{"num_hidden_layers": 25, "hidden_size": 320, "num_attention_heads": 4, "num_key_value_heads": 4, "head_dim": 64, "intermediate_size": 1280, "vocab_size": 8192, "hidden_act": "tanh_gelu", "norm": "layernorm", "norm_place": "pre", "norm_eps": 1e-06, "positions": "learned", "qk_norm": false, "attn_scale": 0.125, "bias": "none", "tie_word_embeddings": false, "parallel_block": false, "init": "normal", "init_std_qkv": 0.0245, "init_std_o": 0.00346, "init_std_up": 0.0245, "init_std_down": 0.00346, "optimizer": "cautious_adamw", "learning_rate": 0.00101, "beta1": 0.95, "beta2": 0.98, "weight_decay": 0.23, "lr_head": 0.00619, "max_grad_norm": 1.0, "warmup_steps": 412, "schedule": "wsd", "decay_fraction": 0.427, "decay_shape": "linear", "final_lr_fraction": 0.02, "batch_tokens": 65536, "max_seq_len": 384, "doc_mask": true, "train_tokens": 366300000, "max_steps": 5590, "dataset": "wikipedia_en"}
Each number is 128 + 24 x the weight over its row's rms, rounded and kept within 0 to 255. Layers, rows and columns count from 0. The size above them is the row's rms in percent of the matrix's.

# layer 20 attention value, 256x320, rms 0.0527, rows 85-104, columns 240-319
size [105  90 105  99  85  95  97  92 100 114  96  92  89 106  93  95  80  76  89 100]
[[123 159 155 138 105 144 147 147 124 139 128 159 130 115 141  85 122 161 136 168 104 120 128 129 111 167 175 107 129 103 153 101 162  96 177 141 178 190  82 137 121 101 144 159  86 152 155 144  93 113 155 177 171  82 128 152 147 106  63 133 121 124 153 121 118 110 124  92 115  88 120 156 158 135 123 146 113 145 101  96]
 [185 124 177 120 132 101 110  90 156 154  82 156 124  79 123  78 146 124 153 178 160 120 149 150 125 153 120 137 114 160 149 146 147 156 121 127  91 173 127 126 128 163 103 154  95 102 130 108 128 179 134 146  92 136 119 152 127 136 121 109 131 128 103 171 146 123  95 110 140 155 140 118 151 100 149 104 134 104 119 152]
 [169 129 118 115 133 170 112 105 145 140 134 156 124 116 126 144 206 137 129 118 114 137 102 139 118  82  77 111 153 144 117 151 125 138 124 145 114 148 105 137 137 148  73 133  92 128 146 121 137 139 112  73 148 111 192 144 138 125 119 130 155 136  93 128 158 191 107 145 133 147  88 128 123 136 144 115 100 146 135 103]
 [ 96 121 134 132 136  79 105 146 100 116 141 105 144 124 142 147  85 126 126 136 153 120 154 149 165 133 135 141 173 114 125 102 126 172 124 180  97 104 146  98 113 127  86  94 148 148 115 122 153 147 120 169 111 142  91 145  98 170 166 134 136 126  98 127 120 138 135 135 128 125 147 133 146 112 113 119 118 126 169 167]
 [204 119 152 116 114 112 109  83 166 135 103 106 133 110  93 135 122 130 104 120 149 152 100 160 118 146 173 152 140 139  72 134 148 148 153 127 122 163 139  95 119 134  87 136 108 132 111 166  95 140 121 149 114 125 145 126 120 155 108 113  82 139 183 134 141 134 138 114 120 151 138 139 161 113 157 106 154 156 122 146]
 [ 88 138 112  95 164  92 154 111 151 133 169 147 169 168 126 127 130  97 140 109 124 144 109 124  92 102 142 116 121 137 134 126 101  74 114 122 142 131  95 172 106 138 194 125 115 105 131 156  85 133 166 155 151 135 131 102 156 145 129 118 110 110 149  94 100 154 126 179 123 127 113 102 129 165 104 123 140 168  98 102]
 [ 97 106 121  70 149 162 139 152 154 160 116 141  95 124 143 101 170 119 152  96 133  94 107  84 116 121 122 117  96 105 180 121 120 113 157 116 144 114 162 149 107 121 145 141 139 132 144 112 104 101  91 120 125 117 153 106 140 115 109 129 139 133 161 110 138 174 139 133 138 128 106  99 130 157 172 104  97 163 131  88]
 [121 108  94 114 120  76 189 118 117 157 143 137 120 129 139 140 148 139 132  95 123 163 161  77 146 173 144 139 168 135 125  94 117 164 164 166 120  96  81 129 111 146 111 106  99 114 133 113 144  73 139 131 152 136 146 137 131 116 169 130 117 117  98  96  84 136 163 131 116 134  93 117 124 135 129 147 125 131 108  91]
 [ 90 116 141  96 137 152 104 118 138 116 117 123  59 110 121 132 117 103 157 149 143 131 109 123 112 131 145 125 109 119 135 154 118 168 102 108  73  97 163 103 150 136 134 124 127 122 137 115 156 137  94 134 115 187 152 119 100 123 177 131 136 116 127 169 151 136 134 132 139 149 153 106 143 120 163 129 111  86 159 128]
 [160 122 131 106 120 162 160 134 112 138 142 118 122 159 132 138 104  86  94 154 126 171 170 120 159 104 117 129 120 141 140 124  78 154 128 153 179 123 119 147 156  85 104 144 145 157 126 151 121 142 134 157 156  81  87 138 126 190 176 137 129 152  77 115 109 111 104 132 124 167 176 123 127 151 158 104 120 131 124 141]
 [140 147 126 160 136 138  95 154 131 144 150 109 155 101 154 119 159 124 108 144 124 122 111 151 131 120  98 144 126 127 163 145 110  99 153  88 180 177 149 144 133 144 135 168 142 153 111 141 106 119 113  90 125 150 107 124 118 113 109 131  94 143 125 127 141 139 120 126 129 100 147 144 106 143 132 121  82 109 116 126]
 [146 113 126 113 154  80 103 113 147 104 136 131 144 174 121 165 103 140 120 190 169 152 119 127 139 136  77 107 132 117 119 108 123 107 149 154 128 137  87 149 131  92 134 123 131 120 124 155 120 123 137 159 117 137  91 151 123 140 130 124 119 110 129 113 115 126 147 146 140 165 154  77 164 158 119 118 144 121 156 166]
 [169 132 101 102 133 152 126 138 160 153 143 138 156  77 110  93 127  76 103 130 113 157 134 129 100 138 147 129 137 141 132  92 105 125 150 106 163 136  79 123 128 116  93 149 152 165 157 142  96 151 158 145 115 101 129 105 162 161 119 126 110 141 121 136 120  62 133 157 120 155 112 109 131 144 150 124  93 187 143 159]
 [113 132 146 148 124 136 140 105 143  99 119 148 109 171 133 172 133 156 139 111 155 120 151 105 170 108 114 111 102 138 136 138 130 117 124 132  85 100 124 176 149 134 126 104  89 118 128 154 162 114 124 158 134 156 147 164 153 113 133 124 135 122 110 154 131 142 131 163 135 127 134  84 159 110 136 132 105  74 156 105]
 [139 104 155 109 162  72 104 131 156 140 169 138 131 112 146 143 110 147  93 135 165 126 142 131 134 114 132  59 133 144 167  82 122 116 152 151 129 128  74 143 126 138 149 122 133 152 140 131 157 129 135 133 105 117  98 141 152 172 181 118  87 106  80  89 113  96 111 139 125 114 165  72 145 176 122 127 108  87 196 181]
 [167 124  92 133 120 108 176 118 165 145 156 119 182 119 167 154  95 102 121 128 107 131 141 116 133 144  72 137 147 158 154 124 110 111 146 153 128  66 121 155 132 137  87 164 181 112 122 176  94 144 120  84 115 128 116 133 174 134  88 125 125 116 132 115 114 140 122 164 126 169 106  90 110 169 144 135 115 158 150  87]
 [163 139 121 138 124 142 137 112 150 139 107 120 153 118 152 104 142 126 146 134 121 118 145  89 142 101 119 159  93 126 131 163  97 126 142 155  90 111 136 117  90 137 105 121  77 128 138 143 112 101 114  99  90 178 159 166 148  98  89 116 151 114 150 108 118 143 109 133 143 198  98  76 153 112 120 103 161  89 151 140]
 [145 131  75 152 107 152 113 113 145 144 151 106 138 135 103  77 149  85 125 107 149  78 122 109 141 147 159 134 141 147 132 108 155 127 166 109 151 127 148 146 113 162  94 110 123 119 132 142 137 127 136 135 137 139 118 135 195 145  90 125 132 164 119  99  97 143 129 141 128 118  92 100 154 120 124 127  81 167 137 131]
 [110 148 132 118  74 108 151 134  75 163 149 130 152 169 129 141 104 158  85 149 135 116 145 125 156 147 147 131 136 135 152 155 114 117 143 174 163 150 121 116 130 112  58 151 108 156 115 163 108 127 131 141 110  96 109 140 152 141  92 128 159 144 142  83  95 148 122 140 117 127 117 194 140 125  98 140 170 126 121 103]
 [ 66 106 116 131 148 157 109 111 115 111 108 107  84 169 125 120 143 120 172 146 145 142  99 147  86 119 171 111 113 123 119 124 149 151  74  94 119 156 159 141 136 144 178  81 102 128 160 127 146 136 147 165 152 168 126 132 130 161 158 127 117 129  76 135 186 114 118  94 130 128 128 130 131 155 138 137 117  80 122 144]]
# layer 20 attention output (transposed), 256x320, rms 0.0553, rows 85-104, columns 240-319
size [102  86 107  94  79  91  92  90  97 114  93  88  85 111  91  88  78  75  87  93]
[[120  89 118 117 125 105 166 145  99 154  70  93 147 130 111 123 127 143  86 178 174 111 122 170 126 113  82 121 106 146 178 118 158 137 126 139 124 157 160 152 159 110 135 115 131 116 137 166 115  89 154 156 148 137  96 106 140 105 113 104 103 140 159  85 116  94 139 123 117 139  79 158 127 132 105 141 128 162 124 144]
 [138 105 144 104 151 103 122 112 145 165 142 138 170 134  97 132 120  83 158 103 123 151 136 133 157 136 120 121 118 156 143 143 133 113 135 100  83 128  92 131 132 124 139 128 107 115  73 141 112 128 121 107 112 162 110 113 130 158 115 154  72 118 127 126 105 156 142 113 126 119 160 105 135  95 123 138 148 102 134 133]
 [121 131 120 160 128 107  96 157 124 174 114 102 158  86  77 133 109  72 136  82 125 120 120  95 123 158 110 153 139 149 150 119 136 145 139 134 151 117 104  98 151 163 126  96 145 112 108 167 134 146  99 106 163 101 138 173 164 103 160 132 140 134 141 108 132 149 137 116 168 129 172 120 141 142 123 135  78 142  97  88]
 [168 144 123 160 138 168  96 125 114  96 183 134 135 133 114 179 125 113  97 142  85 146 131  78 114 148 168 124 126 104 100 131 160 131 150 138 161  96 131 154 116 149 113 117 118 120 125 104 138 139 124 111  87 161 112 137  83 159 147 153 130 111  99 179 147 176 126 200 118  83  89 148 121 138 187 124 171 115 101 132]
 [136 103 166 121 170  99 114 126 119 158 157 168 144 124 112 128  95 100 119 161 119 130 116 144 178 110 119 185 139 107 163 121 118 153 116 125 144 172  86 148 108 172 152 107 128 103 106 148 122  99 167 136 139 157 100  98 121 156 144 165 123 138 123 131 112 141 118 136  94  90  81 114 155  70 139 137 124 112 132 164]
 [113 148 125 101 102 141 163 104 120  98 116 115 131 130 142 136 119 135 109 184 119 139 148 172 124 126 113 144 104 114 166 152  90 139 129 126 115 135 124 127 127 130 148 177 124 165 155 108 111 110 135 162 137  98 139 130 109  95 102 126 124 143 146 107 155  76 114  96 136 162 143 104 158  92  73  94 142 126 148 142]
 [100 122 110 160  98 114 154 140 159  96  93 134 119 123 166 112 148 100 120 100 140 124 150 107 116  94 108 108  53 144 104 149  78 141 123  96 128  87 135  96 143 120 117 157 164 129  78 130 139 121 117 126 119 144 147 101 116  95 134 114 149 121 160 166 112 118 193 110 136 152 149 100 106 176 114  91 113 130 130  89]
 [ 98 164 128 113  77 121 159 125 126 115 136  98 150 106 133 143 123 126 100 126 117 143 124 152 115 139 122 105  93 129 125 123 117 159 107 122 132 122 156 154 113 133 136 113 149 145 181 145 120 133 158 149 148  93 164 177  94 113 162 176 116 123 125 165 111 119  94 100 125 167 141 141 124 180 155  95 135 140 122  98]
 [139 120 121 164 157 136 141 121 159 154  88 152 136 160 101 151 148 103 155  65 116 138 140  74 115 122 151 132  92  98  73 127 154 154 113  97 157  66 129 107 145 137 119  95 142 111  87 103 139 175  97 125  95 162 150 139 101 139 180 117 155 139 106 153 139 169 166 145 144  69 130 109 130 126 136 126 143  93 101  98]
 [140 154 124 121 108 161 137 123 147 140 136  99 153  98 119  91 133  84 106 120  97 170 178 112 119 117 129 142 133 145 119 104 104 129 152 173 138 130 121 140 140 144 103 158 132 122 145  91 104 146 113 147 125 119 109 121 106  95 138 119 145 117 133 150 158 158 133 158 100 169 158 121 128 124 185  88 107 102 120 119]
 [ 97 133 152 132 124 121 144 159 117  77 141 161  72 108 148  77 105 124 132 138 140 105 150 148 117 132 120  94 154 122 155 146  81  99 127 156  86 146 132 100 114 148 115 141 140 148 118 143 148 104 101 131 121 117  93 138 143  80  80 147 126 108 147 125 116  88 122 143 166 189 107 145 124 124  99  97 115 154 145  99]
 [149 106 166  87 145 154 158 154 132 123 192 135 124 156 120 146 108 118 113 172  95 125 117 133 134 125 142 119 140 156 129 124 138 154 130 127 138 139  95 150 109 122 122 112  99 125 109  91 127 106 149 141 121 140 124 123  94 139 126  99  91 105 110 121 134 129 135 115 118  76 136 112 132 101 157 124 157 140 144 162]
 [151  85 118 167 155 136 136 119 114 150 146 131 139  97 127 139  99  90  65 184  86 165 118 122 122 114 111 137  98 135 143 112 125 141 115 130 149 162 114 104 144 156 118 130 119 136 114 111 120 125 131 144 121 114 107  77 164 152  99 108  95 158 142 110 116 139 123 113 119 172 142  85 170 143 102 119 136 114 144 180]
 [136 178 152 113 110 127 134 115 132  92 135  93 133 156 154 147  95 146 127  95 104 131 152 147  88 138 140 135  94 127 106 104 120 136 127 134 141  82 132 150 110 122 173 114  94 161 107 150 116 148 151 145 171 127 136 178  80 141 197 140 134  90  73 159 124 123 128 126 144 105  86 104  94 125 154 117 141 120 124  88]
 [105 145 156  98 115 130 209 145 130 104 153 115  90 158 148 113 107 136 127 187  65 141 114 138 116 121 123 133 118 161 127 135 160 137  85  91 116 129 106 188 109 152 119 143 101 113 121 116 127 153 120 140 120 103 101 138  99 113 104  96 141 110 136 151 150 146 146  74 127 141 152 104 102 124 129 108 158 104 160 129]
 [157 133 136 150 126 105 113 124 113 121 172 129 146  91 142  96 111 122  94 142  90 141 139 159 149 136 145 124 103 154 142 153 103 111 130 136 113 148 102 132 160 140 163 148 108 177 125 101 142  89 149  98 155 107 134 139 129 131 122 145 149 149 138 137 114 146 107 121 165 195 164 117 122 100 120 120 107 139 128 133]
 [149  93 112 118 120  65 119 132 141 155 163 146 146 137 119 137  90 108 138 113  99 152 146 130 140 153 143 124 110 119 131 112  98 135 136  79 128 155 110 113 182 131 170 118 120  90 104 114 105 113 111 110 138 117 133 101 138 190 128 141 102 145 124 127 104 173 126 115 135 125 142  81 114 126 121 138 170 127 151 148]
 [108 123 153 136 125 127 136  86  97  81 153 112  90 102 170 147  95 154  76 156 108 114 113 136 147 146 122 143 103 133 140 116  95 135  81 128 111 136 155 153 130 159 127 167 137 135 130 149 131 132 132 115 162  96 101 172 172 162  93 103  81 131 135 138  97 153 110 122 126 173 130  84 147 135 121  98 110 168 144 135]
 [134 118 115 126 117 127 108 128  93 138 141 100 183  94  84 153 118 100 111 116 120 145 127 135 142 157 128 139 124 110 160 129  89 144 200 163 149 142 155 136 147 106 127 155 153  90 141 149 133 123 145 139 117 128 120 137 128 136 126 120 120 122 125 157 122 142 106 176 140 158 103 155 151 158 123 152 142 160  78 124]
 [132 127 134 121 174 165 148 112 134 162  60 117 115 162 115 138 164 119 129 128 145 122 129 113 136  96 119 154 132 121 112 110 183 132  97  94 128 109 134 149 111 131 122 118 106 119 118 126 132 180 110 175 113 118 159 180 150 107 153  94 130 124 120  98 161 123 157 111 112  96 133 113 147  97 125 103 106 107 121 144]]